Part of a small language model's weights: no biases in attention or MLP, shifted keys.
Each number is 128 + 32 x the weight over its row's rms, rounded and kept within 0 to 255. Layers, rows and columns count from 0. Numbers have three digits each. The size before them is the row's rms in percent of the matrix's.

# layer 2 MLP down (transposed), 2560x640, rms 0.0362, rows 844-950, columns 384-447
105:110163138155125141173149174143147112132123108035141103117123138156149103184118133121162168114129164094134156154087085184089096121144174179125133111140128184129104133127132111128156085092143142
098:089157180138111112115128126135136147121124098124132093082160132150142113104145142129164094189094098100099154140111136168105180123069119149113145114115135174126107175088145129113083099088099109
117:115088197142136087116124132223141098129146117162149119172147138129163086111171106125127141077125166139092069121126175141154101199095157111141104120139121108140106111132132149127097156127161156
100:110152078130045138052194113149140117166108076124152107084096174131123123178136097081134086123128051209101115134098124142139117107179196119109165104111107136156120107147142169064096155158142216
098:112160071115117079132122191135196132111073135127092071134143103108179081129161147148079126115173116165099124116099202188121155110087145122123099134111111132072135140181066100206151138077074106
104:133147085121149087074136095154144093089148171184117120134095083129118158109120145162114142207155146135118154133084148124130118082201134104143159194140127133141089123095093128082090176136117091
090:144093178123105139126120151097109075130105133154123098109088104153170150132111199129151134167136118124242130133102152150111112190109114175122188147086139121114132123137072124141093188124163134
097:162121065153095164123083111143150143123107111138183138127163126116177107128167048089132151113103112109100108115136107101148113137078103192091087129162119085142047155092135163128163139084079119
104:113178136172167097143118168156120126110140123128121130110135121136081112144080145140142025108123106114112113067082113128135126088148082241142127104164132146157138091152095119157098136087119151
100:153133127099107130155101114187134105127115132137134166107112153080128104109161128134120128096120067173168139133095100170090139091144087131110132154147079148120142169131137125157139135104118126
097:105137177130143146126137173120135177077106156171156130126101059160123119115077180156117113142118080124121154142098130125071134123160118151137114115115158099134107138150123128133114106151116171
089:130107108151122154207167156094152110126098160136069106126116115149086072122151188162136134143178106147083109130111110127058146106168072107095147159113078141160151191158142163133129103138104156
097:139109120141084160081140113167157101150098148150121161146143114142204111109168134142128104113139143133152161124141163148136129148112194100091154115135092104129159118096107086187081065081106097
096:077109101120141096149111154136130154034185136095148117158147121081156146127170109157133110105139191173197153114163132150070125107104122140149100116153084109154115125129088140091114100124115193
105:138106102106087106180103128122186093159081091077128138163151106129102162187144136137103120130130115159116085089188124089095131158074119135209065075081147137105138103115139127141087169132100163
107:088128151083107115078131098129110126064115092127144077112075079116167149149145111133168106120096163178121202093140111088105108155093211165028163095155115127135091066107151135140085100140137161
111:136115113083155139189130097116144091115102146085140091142121142159158076093172149123132124094152112154105127118114126175115167070135152188072143135120140189107175156112123124147086095102159059
108:161152187130109104087133132137111091106125156073146206089132104074120175150159162087110116152134134182113091132153145170100102152094158144087131080145116095121084118117084094082127111136157128
086:110107125050122149143102162204118109136111092145125127097139138124134115119118086149103108172143136138129178109118100105128130136151152162116125118140178132144127170104179130109122154068212135
099:125157123143124115175092117136092131086121110093124151103155167087133144170142158082126121087110145158091094101126152135085170143076071104085085120104123169099191097156156146155121095179174105
103:131151068103184168104146135127108135126063150123105144181169108101211142108139142103188089165120062191136143085096198225129146078152101113106125135144153088133130036131105167127198088148078102
100:071146190157103108140068111128122120091086168129055164114143114097150154157098156099125134166124117122119154105122155155090093126105084104148104133071135150107076112102139170190102113115169153
087:175119191114149117169141125160097103145123125125077171102181195113164127109073102082145157093125103095237115133133092113115110160156114156093162176130194139152092110072164132109100126088142132
102:135150150138113143124167073134165143107149138146117088163150150141135099121172100125073067075127077130144155093138101087123100127111207102128155096164161169091027128098165144170118114144114159
106:155110146139126185119186075119115162127070151125154107125129148189079146128151185119128131135138097124147103130155128103055141156089151136101107111119184126090131138130154100138116157117159139
099:066124165101113124140111175115196121141083128103113122104084093152121168162107166119079092155146110113207183130121138137121100170148111112066129127172144117111098153137108129109136157114148108
095:071114103129111173134154127138117112076119143150153161060122114196171140144084088121152089112102065167117175133108136158110128101138150125214133157163143154136106196118145156137161085172102167
107:146094148102111139089137130121137126109092131150107173098096237119128127132091147137166092138120131113058154113103099150126148128095130208128162210145178163095120126139147142116187157162199171
097:075094110148133112117151090159165063124102139090132096092120144149124026086112115107142145099127140128103084123193112148103119142143112091086082157182165141137138102160126081138153130170160115
103:144155157107179160070194121107176148117160137130119177149158076164113108108161126118138163150133142125073161163132133140140188155137141092125179144117080121097111161116104151165172133105140129
102:081127169163100076065097119136094054127155118120101027049077087106139084128132111109152106141075132163132140140156174158082166166087154143022109173109111119108130150110082104128113108153144130
106:041124122150099143140112161114159186135091170162125129203152142073132099116125115148078153169057186156117159154169118133140178105114131110151118132115141133100090152194116193155065122144121138
102:131119187155097078121143203129133149144159116104154174157136122156097094086154124161077132131139148134101111095091099178100119105149092116074112114105130127145122106114096128133128079068147149
104:061199106079071125116159136139121159079117100109124145122183088118168161122166124107153176155128099169113080075158234106141158137095193144126103151145149151121118166104144097125173134186162142
094:149148100160136174095166121126111093122129130073044115150121098122059084142184115107044094125110139109096129171087173092118131175129086148084069154128146163081090183117111137106141131101149100
103:144118175125133156091109058130134117095132128102166117089088142158036101104099159182087110140096104140121117121092219138091101079173136064182129132132171093123150108121115106133133060108155100
092:142068073142111135115135087161163046139107099064133085137079196177091072135059134155150119123152150118114145111096104181080087164134156155133138169105172159109137114109137143091131135073119111
104:116167143162061127147051111188112133122154139144154098104171095123163133091102156090181113162137143120182161118116095136098100166169160141139139094114112135141147121153134135138085120074116114
093:147132132094135154089157145130143115125137151122129091150129121078171122106087130160103128120168090101186142122123156181113156101113126171064152142122131097089129170130161124111094119117144165
094:100114111098127139125078139138139155096134092179162097153122130129090127164117136080098141107142119207141138081213149120107055131122139181115156193184076087145093138137083120135140144128177150
100:112123145113151089164071180146146171101128108119153112076067138148129098102151145119104120126102133117131120129078100100101122121093104091143207120121125109181108168115142135071123133163094090
102:160184177113065130128144124153091116119122165130079096153190115116190063135102168153196123101092110165101092220109126103122101130102135159132098142122111139121103145110119144155116145126087054
105:099057115084175052129111133134113178131086135108132159148117084172181147124097195111159135183126168122120109089124124087089159177101142172140113144082169122125059060181162055141164103115126135
097:107131133100094124143119161169131127152112157090141096139118104083124120111153172122128199175109135097079094154125105143112113141176154028109125141123140120113121137158116116093138148129095177
101:144126116117133163078132067119110130073137116177146141117111132143146072124129151106138122074101192111150102098125088115130148122187166121110106122101101102120157144161124187084092135056161151
108:180104100099160117157085140130150078107124090121158128081094062209104127176163126141115116156125179166132178190113106164102155087101138174160151079180121133141176100105091147130148129169117132
103:156213119169111133125167135119178121111117161124192101149151100168091126157107130166113164157138113091120086182188140136077172085077181113157075145155132198096097161075099110096150104134127090
089:135178145138165121161112102141127110068116097119103063115109124106098075169119164175140134087125075122039137117123130126150138134127152119128124185136158154116156161121084142146140138136111128
096:139153157147147079136198166140113112080165102154145116137173119107143118191126036095113151087126132168113175124140146161126122117077095173139142147152141120115142183051144170135142171121091076
106:139106103124113109160056077105073170139115084121177140152115160142180120086139172142138159207115140087142098141128191124171149149177113081137116111118099101150100131151166078105158098093153102
095:105123167142118114192085197130142137041133123152123091130148140139147171142099090065085098157146087208107184106149164096115134116112220186153085108137161104123068174159152099150083168144094115
105:164099085110167115154086165179159074132141113066134090155099168107135160219121111140115130052107161169125104107081148107122087106123074084142156127091119155099127083120092112142147120113103094
100:138145146158080105119070108115084170149137118062124075127145136151101148093143154171129130147131117124172069112111160116170110136115094139130097107117122127123125085135092174122181155113073123
099:185174045124146158101176134103122121154150169114099096180137188111149122141127108093106107108113127120097105105163131125111100165160140117158162127085128134126124085125170209109119167088175149
096:112124054137146102096114107117130079181082111077106161095131101063112142137127087152079166095113096137107153133146144116098165169097160171161127132152110100114149111125199159115154148164174171
098:126084148120082142107113061176110097075140130165080103132125139134085119136122131125146103109186143157116089122142057187137105133139151098151175112075123112116147119120146168167144136113118147
087:170161191089138132159096124159091133129165117058135137124176119137176129088097137154105192162069116108149150133115143140103084113110135137175128150125142100141127112155138158088132122168101145
093:111150117115121075245119157085095120106121127121133125120166142146136172220131127156114124151144195123138119144141140172143162097155154114122115176099111113113183126089099123121100126162129100
096:102152078146140082142120170155147067116084078114119085158179089088034136129176149134097117169159115163068104126087074106158219104123137114140135121146132069181071104056105156135163099182153094
096:103183135059105166139107176084118077126127099120110167127130082143079092105117113124097171127164110126094172084134169111099134148136147123108090138102158128137149181136121122110115079101175132
098:128082137065113126104107088105115113120135112091143119110153114156192108109114120137151112138163103149189085060095075140098096123173087089151072124150158123162129178134134147064111124127141112
097:088132137103122064208150138095115107108114166176146165157121152126149177175150158159179186121103170101090115147152172180152082171097138116055135146145105140177154100097147130150136085158122104
095:114135151140162138098113126181148113073130145141128097091132062119076111092169157156186183159194142160124107147238098122108167139155098120138127113138129105161161156115199184103169168129099101
091:094160164096113106113092188101164113019160157179149108121197137118151122141104151099138125105145101166078129129144109098087095081139133138171087112090121101131136194153149103130146096163118108
111:140176133127149152167143164121143160093169119147155166154083142102091117167097127150141112139224137137121108080147148106120153068152134121139134114119219121079130092141170161102162129133154125
118:131141138112134091110123138108143099088138105165150120139116167166112065130163168133101088120094119145159123165136132137145165079151129158142102141060167137084141157072139070104080165118130110
095:094143079127128148122181154111108185070119150158089115149137154056181154165142109094110216133149071173138133157139155130101113112105112133143165134130157168120103117100132230086099119151075153
112:117151149177191165150133190135159126193118134102141103193126147132153155071152141152119059082099129104132110151144107199107093111150115143153129144160147189075161164154128193144197145130166116
101:109155163164124137109130115132148088087153145127078190102133150161138128147153128066101132120185132167131097104147158136112155083116115110048129122131112099114119116095157139094189158205134133
103:137152080064188097141129124112108161148160098162169104133110124131128152148159135109149192126124103179137163151056154156118166111081100137151076143205154162164101139090130124113173190118091114
106:176087171135131113170098174082124144161051128138129050163099118144158150143161149135112143128074136088130123091120141129097144143133081117142110117118124171135159107147158123156086111135102144
100:141162150141209118161124169082111146150146118098157163143095126090128116141226168123100085162138150154120078171174117103139095141052083080105109138083129169113168084160072141138120174071139121
092:126083106112117166128113157179096134121121135153112136111144094093168115097140084173117153182152184130255131144109124192104132163159123115148133120123193176122079185082150119142073143138112144
102:168107135111083134212165137142115131153124164138134157148085168131074146118093084110119112081165146131129121146131060114128095166124135163124115124128119141114161078086158119069132145106150156
107:097065114124156137103097184126117144125074036105098140119118081117191127130126132173126133139083137155125091139131169139113112161099187111118141156157122083073111065121148145124141099146203148
098:159150096110144133170100153151131156161070114153117112112084195144113169172205143136073100128107124216130134136094123110120110153146108120116110123110144118133190192110111099141111103128135122
097:084101128076117083140103167122091150149070103157134105088162136118141131177129107089121140094077151180111123173129136105116161086119121153109079079165083110122143147160160197111103120114136121
087:089141106121122143105122201113098118116103137180146102156114153110152162140089128126123102128151143178116183121117144191073168120186151121122091137133157129133086222151140150141084159128161131
100:179095131144138162097163175123138115066155119124079179190099110145116084160141086101151159087159191192105186103092151124118147082145122132138140161137155141134123109125129120086102152146144088
105:164100103112091165101128161134079076157126125133098191122108136157081036123146155167159082143082180113128108204133123088141111124144174107175169130121126094156218109114102109109175129117096121
098:105089127187114104116075111142125133113133142154165128125147123130167135124120125092119099156105126146107111106140122178100138164089162158060085130150103141126123155145115162104144103079162135
103:130100115163081123066152179086093121059154108159137189143146199160093104167190099073150142063155094095105151096128085185146176140086136141170133176148118124099108174123128102115128107089133060
115:130162155093149102114086145156147093156110113133066145187134086129154133137134126166106166169138117147158135135160161144095106199141110166157143138079172168119129139139143110132116075126139179
103:131135167148095198151157142090070145157064164158134105104131111053124123099130107144138083153048142082069115127114167089147096132128099127175113158133115112150177139153129196173154132105117133
093:131046086086158128128159139075117120130110120191092166099108124116177132183068087114144130097073147181097118119142092107137113148087123196140128173178156091118122156085118179125162102128179129
099:109142139113111106189151176104134103117090137160205125159165116194112125151096114143162097082116133188140134162093130172106103158136221137175104107169149119114088177143121205119091113113110102
092:142109160113126082126134142119099077178092101186133103122148157090084080178129097096064131112095124143092210113140140199131151122117118105102177128140150092119150203179163127123123088178122144
098:115137071159144070109073131116163155103117148107118119113138102082152129103068142163172113141095147171076113133146107062106106154099148180139146129148146120122152088106113158132077141112097138
106:161098124168182158113156111157152103112153146158107128090117149147165145173134197155091122106122192117107067087116076128113159151107113114064078193163142177157139157104118172137109077125121128
097:183108117108106121098105108158107145103125139156094144099159172159128187141120148047170184116146160103159196135155053179113102145127179099115096130163113136112152179114078144105146111160101107
097:140099063050121132138150140123134128062140139099170130157098126132183109111125170103135127118152170176106153137118127131148097104118168108129145089124139153182151164117143116130117172146066101
111:114163122120120093075071097132154114121151161137128105095084123116166175133130111100063124180136138149113075102197125105127141122144194110105129096174100144153099147164097122107161186160122175
110:170124144127124114081152095114158138127161098062165184121102113104151101141079130120073135079148172138121210141075133147094173177126120140189137121124133167128134109114132174134106119197151058
095:130151135175125175181114123161157158077130187148080085189141192135109101102140120091157061160113124120152110131141093144071200169141174120076117123129128126116125109100134166076143115099109111
105:164139191105104139152139218131079202103112094089096111165139162150041080128182084107123161108118187122115118158160111126164086111143178118085139102133159077113178177137112151078151077138155187
106:134183135135153077139127131145192147138134072139101125173105176140113109125116113200086123143096154078069143141150136104201174152145141106144084174153112118122136128156111160094153144153165165
094:115067132092061168129089125157175108113162120119154094157083155131155164111106104132166120149161105141179113116164148094151109176181153138137145178156128120125108107118137111096081111120162123
100:080186167110125136087101081157094096121122091145151123080142073133103121087076105116104087121111048174095187123166154151189112090095104160083148152103134144137109103093125165116126202155118149
109:114104138120102152116083073127122160163145077169108121111167127162043122209120162127120120159120080135120165115132139164122118119094179182095132109145131119090122101105127086141127170119134127
105:119100163141131141137151109133106090110149152115044131110117132185128192135137140139103121132127149189077150149119129087125170134125108145142081136120113145159140143129104148087116171126138161
109:142120180178155132174166145157065112165069129112120128136115129084140100173134166127159116126147145123118109158144142147117140149131143111148101162157173134184175143142119125101056117146146124
098:168127154164134195087140168173083090164093140057158171112129117157143128126159099121064065050100140099111185128133113198162081118172144143117145061176124080097088130122162141147125141156145133
105:111106161066099109126134088106056126103160119125162101162154096105133102098135163077053118090099093127151083151100160181150105196174159144097098113073105138146158115118215124124094169103151111
100:186145105086109089120165117176102198110127114099143143194126082148156107153130177116134087113129144131110110084117134141122182076189122092126130071070114144050134146108127094171142165119099084
103:124113117101132164145111157157071110100135192166208121104162127117111139137112133113100068174132088154120143143117163136135172139141177082137074100133105109164148171057146141090105134141134146
095:166067146136107123144176086140141106224160102138165134144137190147064128120161139118128077077097155105164125148137156130143098097094079033106106180120069128119140062090089115144093142110103136
101:172160135127134120128154143164128163089133147186084112107161148100110147076114144086107133147166075113134163084144097142124118141154176079085163167148197100140137152131085134134107165060133124
# layer 2 MLP up, 2560x640, rms 0.0411, rows 845-951, columns 384-447
097:107120165159140130113131108131136113174110114142133118136112142168112079086129087197078098081156088082140142142123134123162168097151135189172075135096111089073088158132195061173138169117120066
116:186065161154148092124109185132168136111166147111076140139240162109085155157130164113153189140139139122165064102144116189136123130142071137126124052126077088089101143178159120089154162184131123
100:119156101100113075150135107130083107151153087125155116123157164129113105075076149105109112098132105183158170107111138128160127111169118173138164077131126124130134083068141191104166107153145136
092:150172122112144135139153123190146161141157099145125179126124164116146116021157131123099189148081120159126125166071074142094105105076144130139146069099088107091124174156114114199095133127052074
103:128128112122186136171171096089165133138145119181163186139137114144102116179093132138155123108065144108115124163085108117131189124096164129178144105152117076099134132095142117095095046088178133
091:141111109187142127115147065177133143160089126099139086087085119140166141118146157053120145151114132104144139101196105145094098116138131087146110095185074137122108095082131132116083203143169075
095:140111126140092128117161081106099137158114169152154113111132090176117141154122139126146087094116126106034180102128169103150131150111069123178166125108131140142079078089187127144146126149149096
103:128119119083153061150093121138141150144105117160105089122092173065133081076070137056160114136124123139147073135027071134138156131134150139135175117106150121107168167173141107161102118126083134
101:142083082138158125169118176106110176136116152143131151137129087139108095068156105068066189076145119160140183138037098122175130161190075068199140129101120069136164088169151135114108172135080129
093:206094091117097135162094109154136136142105064131143090138149116107082136052112139121132108182145100039114105128080086194133119138153149145109153141102176154157072105162111130119170127134186099
087:162131140205137114142127078203166073143209143098109127117148126025144130104115144214131159105143171090150072129084115176108101081100144083139171016126150174124124093100097087104088141148085101
105:133104171106226062085149161136104147132138095048107100161156182120084120121144120156137139077145084158115149143103083118140128163071098082108142127137146122120109096134168080143122114131185083
098:145150129145162097069084124161076137119154174135079102135109080074137110065165148179122187073204141167153086186144133046087109153117078155130145072154078134114113069090152131119194115171085033
107:136118164202174096113150109143142068138163145103142128124118168149081122153151170101121125178136161126114189088083093087171143138115148164149106103196088119100109097150095131105192193129122136
114:122161170124109106138168132176078167106073154154136151145123097131176149120141124114114082143136082067116162090093116140072132122086128086109056089132159087088110042149160145112149125154156159
110:208133142087151108146188115127160119150084140099106121158118138180103122144108148152139123130127104105071118095084134120182075070133050171129162127078064088135166170163077092144105109173148170
106:229150123132197136161163155133099145181126121117151147146140119111104130089148129157101114099128086077129171151158103084144148094122164116093112158114137095164111117083151146215152133143137105
085:128109157197174124154125107119136144109146184089077103105124079135102123090114137070139142082105132124133114141128153150133125136124125073111103134167101128141161119159108098123093120113037112
102:145139116113142085123160144144121075136187151097122155125119138147146191156136095152145158141131153137121111169150102085163087126128097148116133082186138123112109180087148104164183174115141108
098:162178123093175152075099078158187152116132148177168133130144159100072116148138117106070186091113064120129128114136150100089125204113095148155142094090101148135114144097123136081107149168186122
104:185105149104147127123161135060083116166104110100114149139178153082104079143087142143149130086213175086054097100060122163094133063127098171125096064175111137089106125187173168150092119093076148
080:156165143135162094120201119175188114172118101096151141157105165134139137124165122084119142114130044147101131195153128117102083143205107161118142086147135110160136080103127158100136086188123105
101:178136161195086171162044136147118099160142141112152122115110153151105188135165097121159099112057059146149079104100118125060106147141109076154131124144194103110083127120109126124153111137130128
106:178114076135119171190144135155112105173121103106067183131106159100118128137162178144147133114180146167118105132169179099131160125172120147135117159119178136144164099111123071117065145130070195
102:162105123169159121091119064187169139157202131147133136109174105152127121113106078126184089105069133086138044108186084135086120182125137128116109087179168187094119156097061113147085168214108170
097:120145148110134087170110142109066184135065092180154106127150132138100104073141117167148135107160127103087144121131141128125141150125106049147168089087099116096096104178097142114150173193146187
105:145104136122201112085124144094160100146102098091100110128117121109077175122131127108091138084199116141063095083153131114129146117121169190126158150117107205180139119122127103119122126133155142
096:094140110130203086136120138136122128132146133050189064097133163134128053159130077138105125175126147126032084184105170143137118115102125121126086165126101166125099117101145101193134150149140132
104:079107131116172150138166059163117140156120155108145113123125138104141147121093123127130146158134113160098130139135110073149133104105160065135177086049146123134133103139155198162138192153154092
104:101112107138109089145172138075152155132138170131183117141167159065084134129135119099150123059143131121132109139127139155126156100113081148158122141106086072151073192078134135135137177103122128
109:121049166139194097105120159115120158153134176162147124169133125150133173106150093137131152135211076077091116100149113181182134066133134159073196112132154105153092160179091152183135132176117118
093:145100164121133163153081109067109147154122147115099139068124114119136144107096088156136147085099121133149188078102126170141116123142104135137118135151129092170142129154168094174083099125101089
105:119164133165137084132142153180107168128135154152120153158158139102132191090155093138177151130140076102082089098103133185114142138074131151120080109133164094077128123136143169104165179134126129
092:112120141097147111168132174124193118143068105144081166105152111071105112180174148050153157128131103107133078120111127150056127154082125124130103124094132119161121102111172109120150147088152112
107:101096120124155129115147154139093144116112072141170071134108158140061167136121113094149108159136148082078066098081136142113154066153183168116150092068158127122084121083139110160109124175136134
093:141134134118168058160115122148073112150114147166136167160178159082129107158163122146079172119136088070082090152108145083187117135121102099134091096130094158162092127137145080156122111100092098
105:146142063158148106094097100103099137145133084092183110152097139099139143101072151128193121150111161151129145133084102102150124142148167116088160181104179150109133112128143118141152133139132116
090:105147191147097114103131066109069172127137167113147120125062122176101104111167150123140161081091167186132144152162109070128164097140086070123134153093095168118119078186104174119104147135159142
090:144119164182161081112135105134163127147108140123125072111197089108093113114120165105144188124076154158089205125104135126044110127075079114183177118133116138219157147120107109148129090136130064
102:151165143120111087110105117049138158118115133142127079077078195195132171113072169153052189136084142139099137111084063114160134109113168132190195116087158110101076103106078164143136138161140122
101:106115092120108120076153105128134181111131148095056071178090145142184135155077152104157123125087151130160126164115158128114071148117099081139160116123141146169118166116085054138145165159095133
102:112100130137156062159132167128148156138139183100105085117070091100080149126182177113086103161114173101133077143144156156139132089126121162148167134073150104088099107151170112159130124206159077
096:134170146115134120113218131130131123169119129093084146148102138105064102134129091101079175137090142137124125127102038086108122101149119134167136138163164200111109108157091097119139172116154095
100:120141075134171139141115093124106111114151141120139164146144094161109132128100094150222139102195146111102093124124147142093115088175146094127053116077111211163097105142083119183178093131176068
108:136138163101180053150109168171113113130091102156147136139138118148105184112167119137129197153181061120148072146152106089119176168154133089140179138140110143157159136125114158079087141139130132
108:144174093111129089120181139123153130156128071111127173101138080141138154146119142129088118141179083134159065125142117114089154041148122122090167139105224175102095125115155125162072190124157088
089:118110127108108109127134143118091114159145106149110152093171126125163121141081141060106116109209124103105109133144145109132171125140144137175115222106179113184147084060150073160085132139156153
096:092099171186151100077127114117138108158132101138152133098171185089096107161167114213089093112106117121112167148123160158136092143145134108105080108070109112150154083114127057111135108157134126
106:106128131155135072106133158176125136186079141118118072126159192128148112119139116122128149165150095125154108094065132119126133075089112097117085136130136143140134151138165125095073126120157112
094:141172144161113062105167098105110124148177097129202109079107118146125156117160171168157143183112114107142142132091090095134144175112118173126108075128128094070137156118106164105115147145114075
104:134132096066146114077152105064130133135108097170103129134125152089091133116141141161095133163144104150065132119122142084200189123173164148166173124128084116097141115150122158147129151117132090
096:147135175168089121163167119103102055162147128186062138112111146182146105082093104120156114164158172122154116113102108094183142115107140170135060201121145101103121125171157140139134173149220132
100:100187121149132096057109130160122175122143150119053074144143197094135158174102180101121081078091165125077132091126069083089111103101128125185091110081150108090108072152137094161078184145122160
099:134170119115150110084095117090127200107120114129139091108184108087136114051099111146201137174097126158126105093093096096086097168179094084079120117115116156106173044134137128117148135145094147
102:127105188143124041107139104210122151112111106153180164110105081135102093165155106116149098097114111158100104105111034125129132077180163165136152155118117081131097111127125132122101148153105164
088:104107113169143166204125131140135121126110138176099096096138175158107137196128086100089100131105099141108202091142126175106128114097130205115108151166131118076129100085192161133115079185131136
094:126113180182159120136145151114065159165127080135154174124130154121123092059131138127114136171086145125155131150083138113155095169149154083099138179143118111168095164130143091142130148123122157
094:142126154143096132116173177170119080150180182112088126127121130097160116135079095105154133173145121138116144143198140163086129140109132154136165153065148138133084154111141098133140090131132158
091:132130070127138081192148113155082149157149124162144096187150159134111144149157117172191126174126119174137122089111102108123091112157189158099128038084170109176156140112156098155092128170169102
097:129104142104169059163154138155091145153149135051120143122159100116099068138134122178172125107131149093170150105127103074157166070156088096106141106141149133159166129095074120168140236135171119
098:133131149174097141117086102074195176147139159119147101102124112172105146154134107109147148148121133097063170156127092138118193161174128143145077122096058143170144131192111088180171090160190140
098:091108131134114095157189119127095118097158169183179180125075117156135104126111140173095118114169116097110143055118164156089134166106183093167128142164114182147091108126144094076201191100058099
094:106230140141143096074129151153147147119142133139098146087145100110067086129172146123067149135131147095092126164129163109096077153072102180120152109135090154103188105088126095148115137178133124
115:135059110130102143155107125105146173136102154118159105146144113110161161161093205075150107131107114105130136095128100093176118109106072115101134130118140102126142120123159075084123157152125115
127:159156111174126088136158113152135119170134128106098081190160129123166081124204120124142162107109126119104157168156066106152153147112140177181122121124160150122152148158125119155113087109144108
096:114070123098214068138157142153123117157093093188137159099184138140127132101090124157152123151179068108091110103116140118196103140136117174102111159132107133105119118165106150132098154108177138
111:101102147092145105120140150161156153122104140145103094113105179141113148111115183155132104037125157156131164095139134154085055193093098177116153140078114103142140066102176140133164184147073107
106:115098189178115133129161108129150156125123123132107120089112149147072133147108109153094071174141151120076151177156176162095087148167131107113147114142061106142085117126094147143164154177097139
109:114137078071113097134174107149067134152118170145136162113114111120103117156116111105088176121146048152112099148117116098154170157120182135161129117111106145162148137126128085165121154131111111
107:105149163204126157122139088110179148144105087069158058159097133117122155119191092155142161213118161093126159144099094118091109140174134140135086108094179171146169129139169098099184160105118087
103:173104143140204112163115155148075112134150136115132167109098175106095142218126133116135075141058181151139070208104189111143127071122064159145147092167138105151119111120149188139065131112128130
089:156129108155120105082130081119119196104110163074134068167199110108125175124115173148163158155154151060152109155130142133161090119137106133106118115100106128099104079163132138134126142135112168
101:174094133183077067144168114110122107152109088066144114168159128165129173122089137160109142130122073139128140088085171143170116066116164104145125114125185150141110091140169067123195138121160172
106:124217095152121061116157138149128099147156113058143103138196095123146155151121152170147114127190089147142105154142121146079127106129156119149152086129115120095147139123145126105091173104121158
099:166178130190146113169119116224112170195060102148114183133136129110094134113143163135170087089087086156155143122162101133110190145129163087158112124129148120134148128159118086118118184138134137
099:127129176195146173111172140154176117143060132103160122161147142090116107089159130080117109144143062175142098172198077118200143086137126130110126136060058151096146073118122126114115109187144180
081:140145127152144134141126099102168156184152077164140126079129132142113081103102107188092168104143102121105161060112162112113108188113120084195129132181124145081146129106141060161075121162115142
104:205150123107144101127151166150122104112043174116107101168123112148061068129128113128079106167083095147143173202138172082108179072158152164165140148149156052132103098156096092128081124200113144
109:122169095128143137182141167090135099131134145118127146068112115137104030098070102184138111121083105138136126102109093115172140117144097114117168170160182108118155129157131111106156132156169129
103:116092090153144159107120116082138173150094158068143097145151161081158143050116186138098149153115141124054100117147106163155194157139150140114095096090096167156105139149107130092199140158166074
103:144123111140111143172174137161151143125090102116149182106160111098133132147144052162117180099122102167099122164145078117167045131112130125214148110180152137105141119090120179140103146139101104
114:165149143185105126159154125143202091164111136091118139200138079140131120134081156164126088154052090085117126167051137110190147157094186083095104120121140130144092115120153111200117132183122087
101:180142162136127129154182153097114159138170109162097131151149204130088140095114098120114123077119083066061169132146109116154151124151078125105079101073198071117051101172096146160136157138185165
091:154104148086164133101154132120071113141123104202153087077112172080092096088094121129101134114106112149086094099071091112108125112139092155157109158094129131149105101149083125154161188202100126
098:106078124162162160096086122153147124176157095094101158148139188098125161091101167120135101107067128152133126198088106147133116144115115119156127091068107121122146156132160140096168140154079088
091:135137100112139101135123169085107111154104167100106112177103135143159149139129100148170084151153134152136140145140144134129087153119085059092179127078118165101116094085113101095137143144113122
096:154111107160140140162092118125125181152110124138130152160090118100108122157157162087181123139138117082057246176110152167058116118164118159108109131174168111168166156159093075134174136112109185
110:106144162203176105099166150113120117111175118088185179132145103153104170144134128134126094141140174092136135129117144106117092155160115171116144072116065135116144154155161182133161071135150181
097:129134142139203170151119100110114126179133126128115120167156140116063184119094083124099160153045082145109169093165067070104102146135111129087139141132189053133152111112147156139121115125147133
096:139147179169058120110123110185115139117132147084125128121091122081093123180126129106174096078127081133097087152120110082096151130117084143153098127148169131080126108137106135095153115098159107
117:129108119103132103136072118123168109192154122104125092145118146140093128128182135138147102180161153069098099107114080100128141093128156111111143143114102134143126094164061076153147139146157140
109:085107128158177101091149093133126117133086145152128170146152145145088103133068096102094200121097147120093143169086128133124152126142123106134125102144071119089111164153139150142131129158095083
095:149131088088149183153195105087202148123115149143068109121087013132167112178077134178083064155161084139161101172106092110142119156119129192114122130114127064120128101131143108139149078159130141
108:170178094126143103192149126155077114111132026168116089159110177136045134131112098146161147119126103127080131100142142138158093110188161163138135103171117143100100153116079193163132108149125144
102:161099161159195087048078116133081153149101153103102177114143135102076056135064083147147108168134149091121142079138186152103153128094128095088129048093140135124120118158111153181115151138138114
094:112142105112123148134107111127119133191099109115165164064093167137059136140175085116118120135125137120142191158143156115153163079132082135132130107137110129141148088096088124201147133193169130
102:152088071149116145158137145138147115125130089088135109144096179120129137156159067083136176109143117145121117144168119117153100131137099103174196045109153094116096176192146086158154147205126127
104:190100087139108112109162091145115160151095140127115082135112181150118171136144142103129130117101083039139049096088137070115097166135060130155184155128145184138077105124112085109113165134179137
101:108149133158133122114089101209123087181090146089099054114122137106083192112105161150104129160118029097091119163120078113125113121128106093166108151125102125097103086133135148174122207144144156
114:109116137083156089156125151114088117155086159158168121199079172130160162174078050135122116175103157089143177130136133113101132090205107160054158186141169109120133141124071131159078139171151187
098:160071137180134114095116138125140168169122205126090102136120165107123069127137117128133113095060157118125054183160150092134127130124089145141137108108149132147053131134141073144181161124136147
105:130133119060106159130155117213110195115137133140115118154125091182168132074167129098230125135136193146051105125115107125134071085141171109107206199131081144176120119114139156153100157151131135
105:149133098084120106158131166145107130115074137070148095172106071190174149115111125087171102111129121116129127162041126099169155061155161166167092133127163164143150181125087156113126100149118133
102:112146173135179124123123185131113172126131145074175201092110083129126149160142141114144136173085107081118096132116088082135168094104145106137089117132053153112158087117099143129136095151090142
097:174165116152125079117141086126145136126124101091150122181123075090107146121172120143154108142104093175140125115124196113160091071146186122148179142118122177139132105116232100112161111152098133
106:212064165089119144116086139062062173135111097156133090143150097124129110142168122092129126109174101139096097125086072219061071153141144140104158152163174118150103112181050128142090115174110170
097:166075196083160063140075102170134181139149123069159128159126086139125203133161151132070113105106092110156121176143127146141131122142121095156144141093111128133186167105086099126090154173108098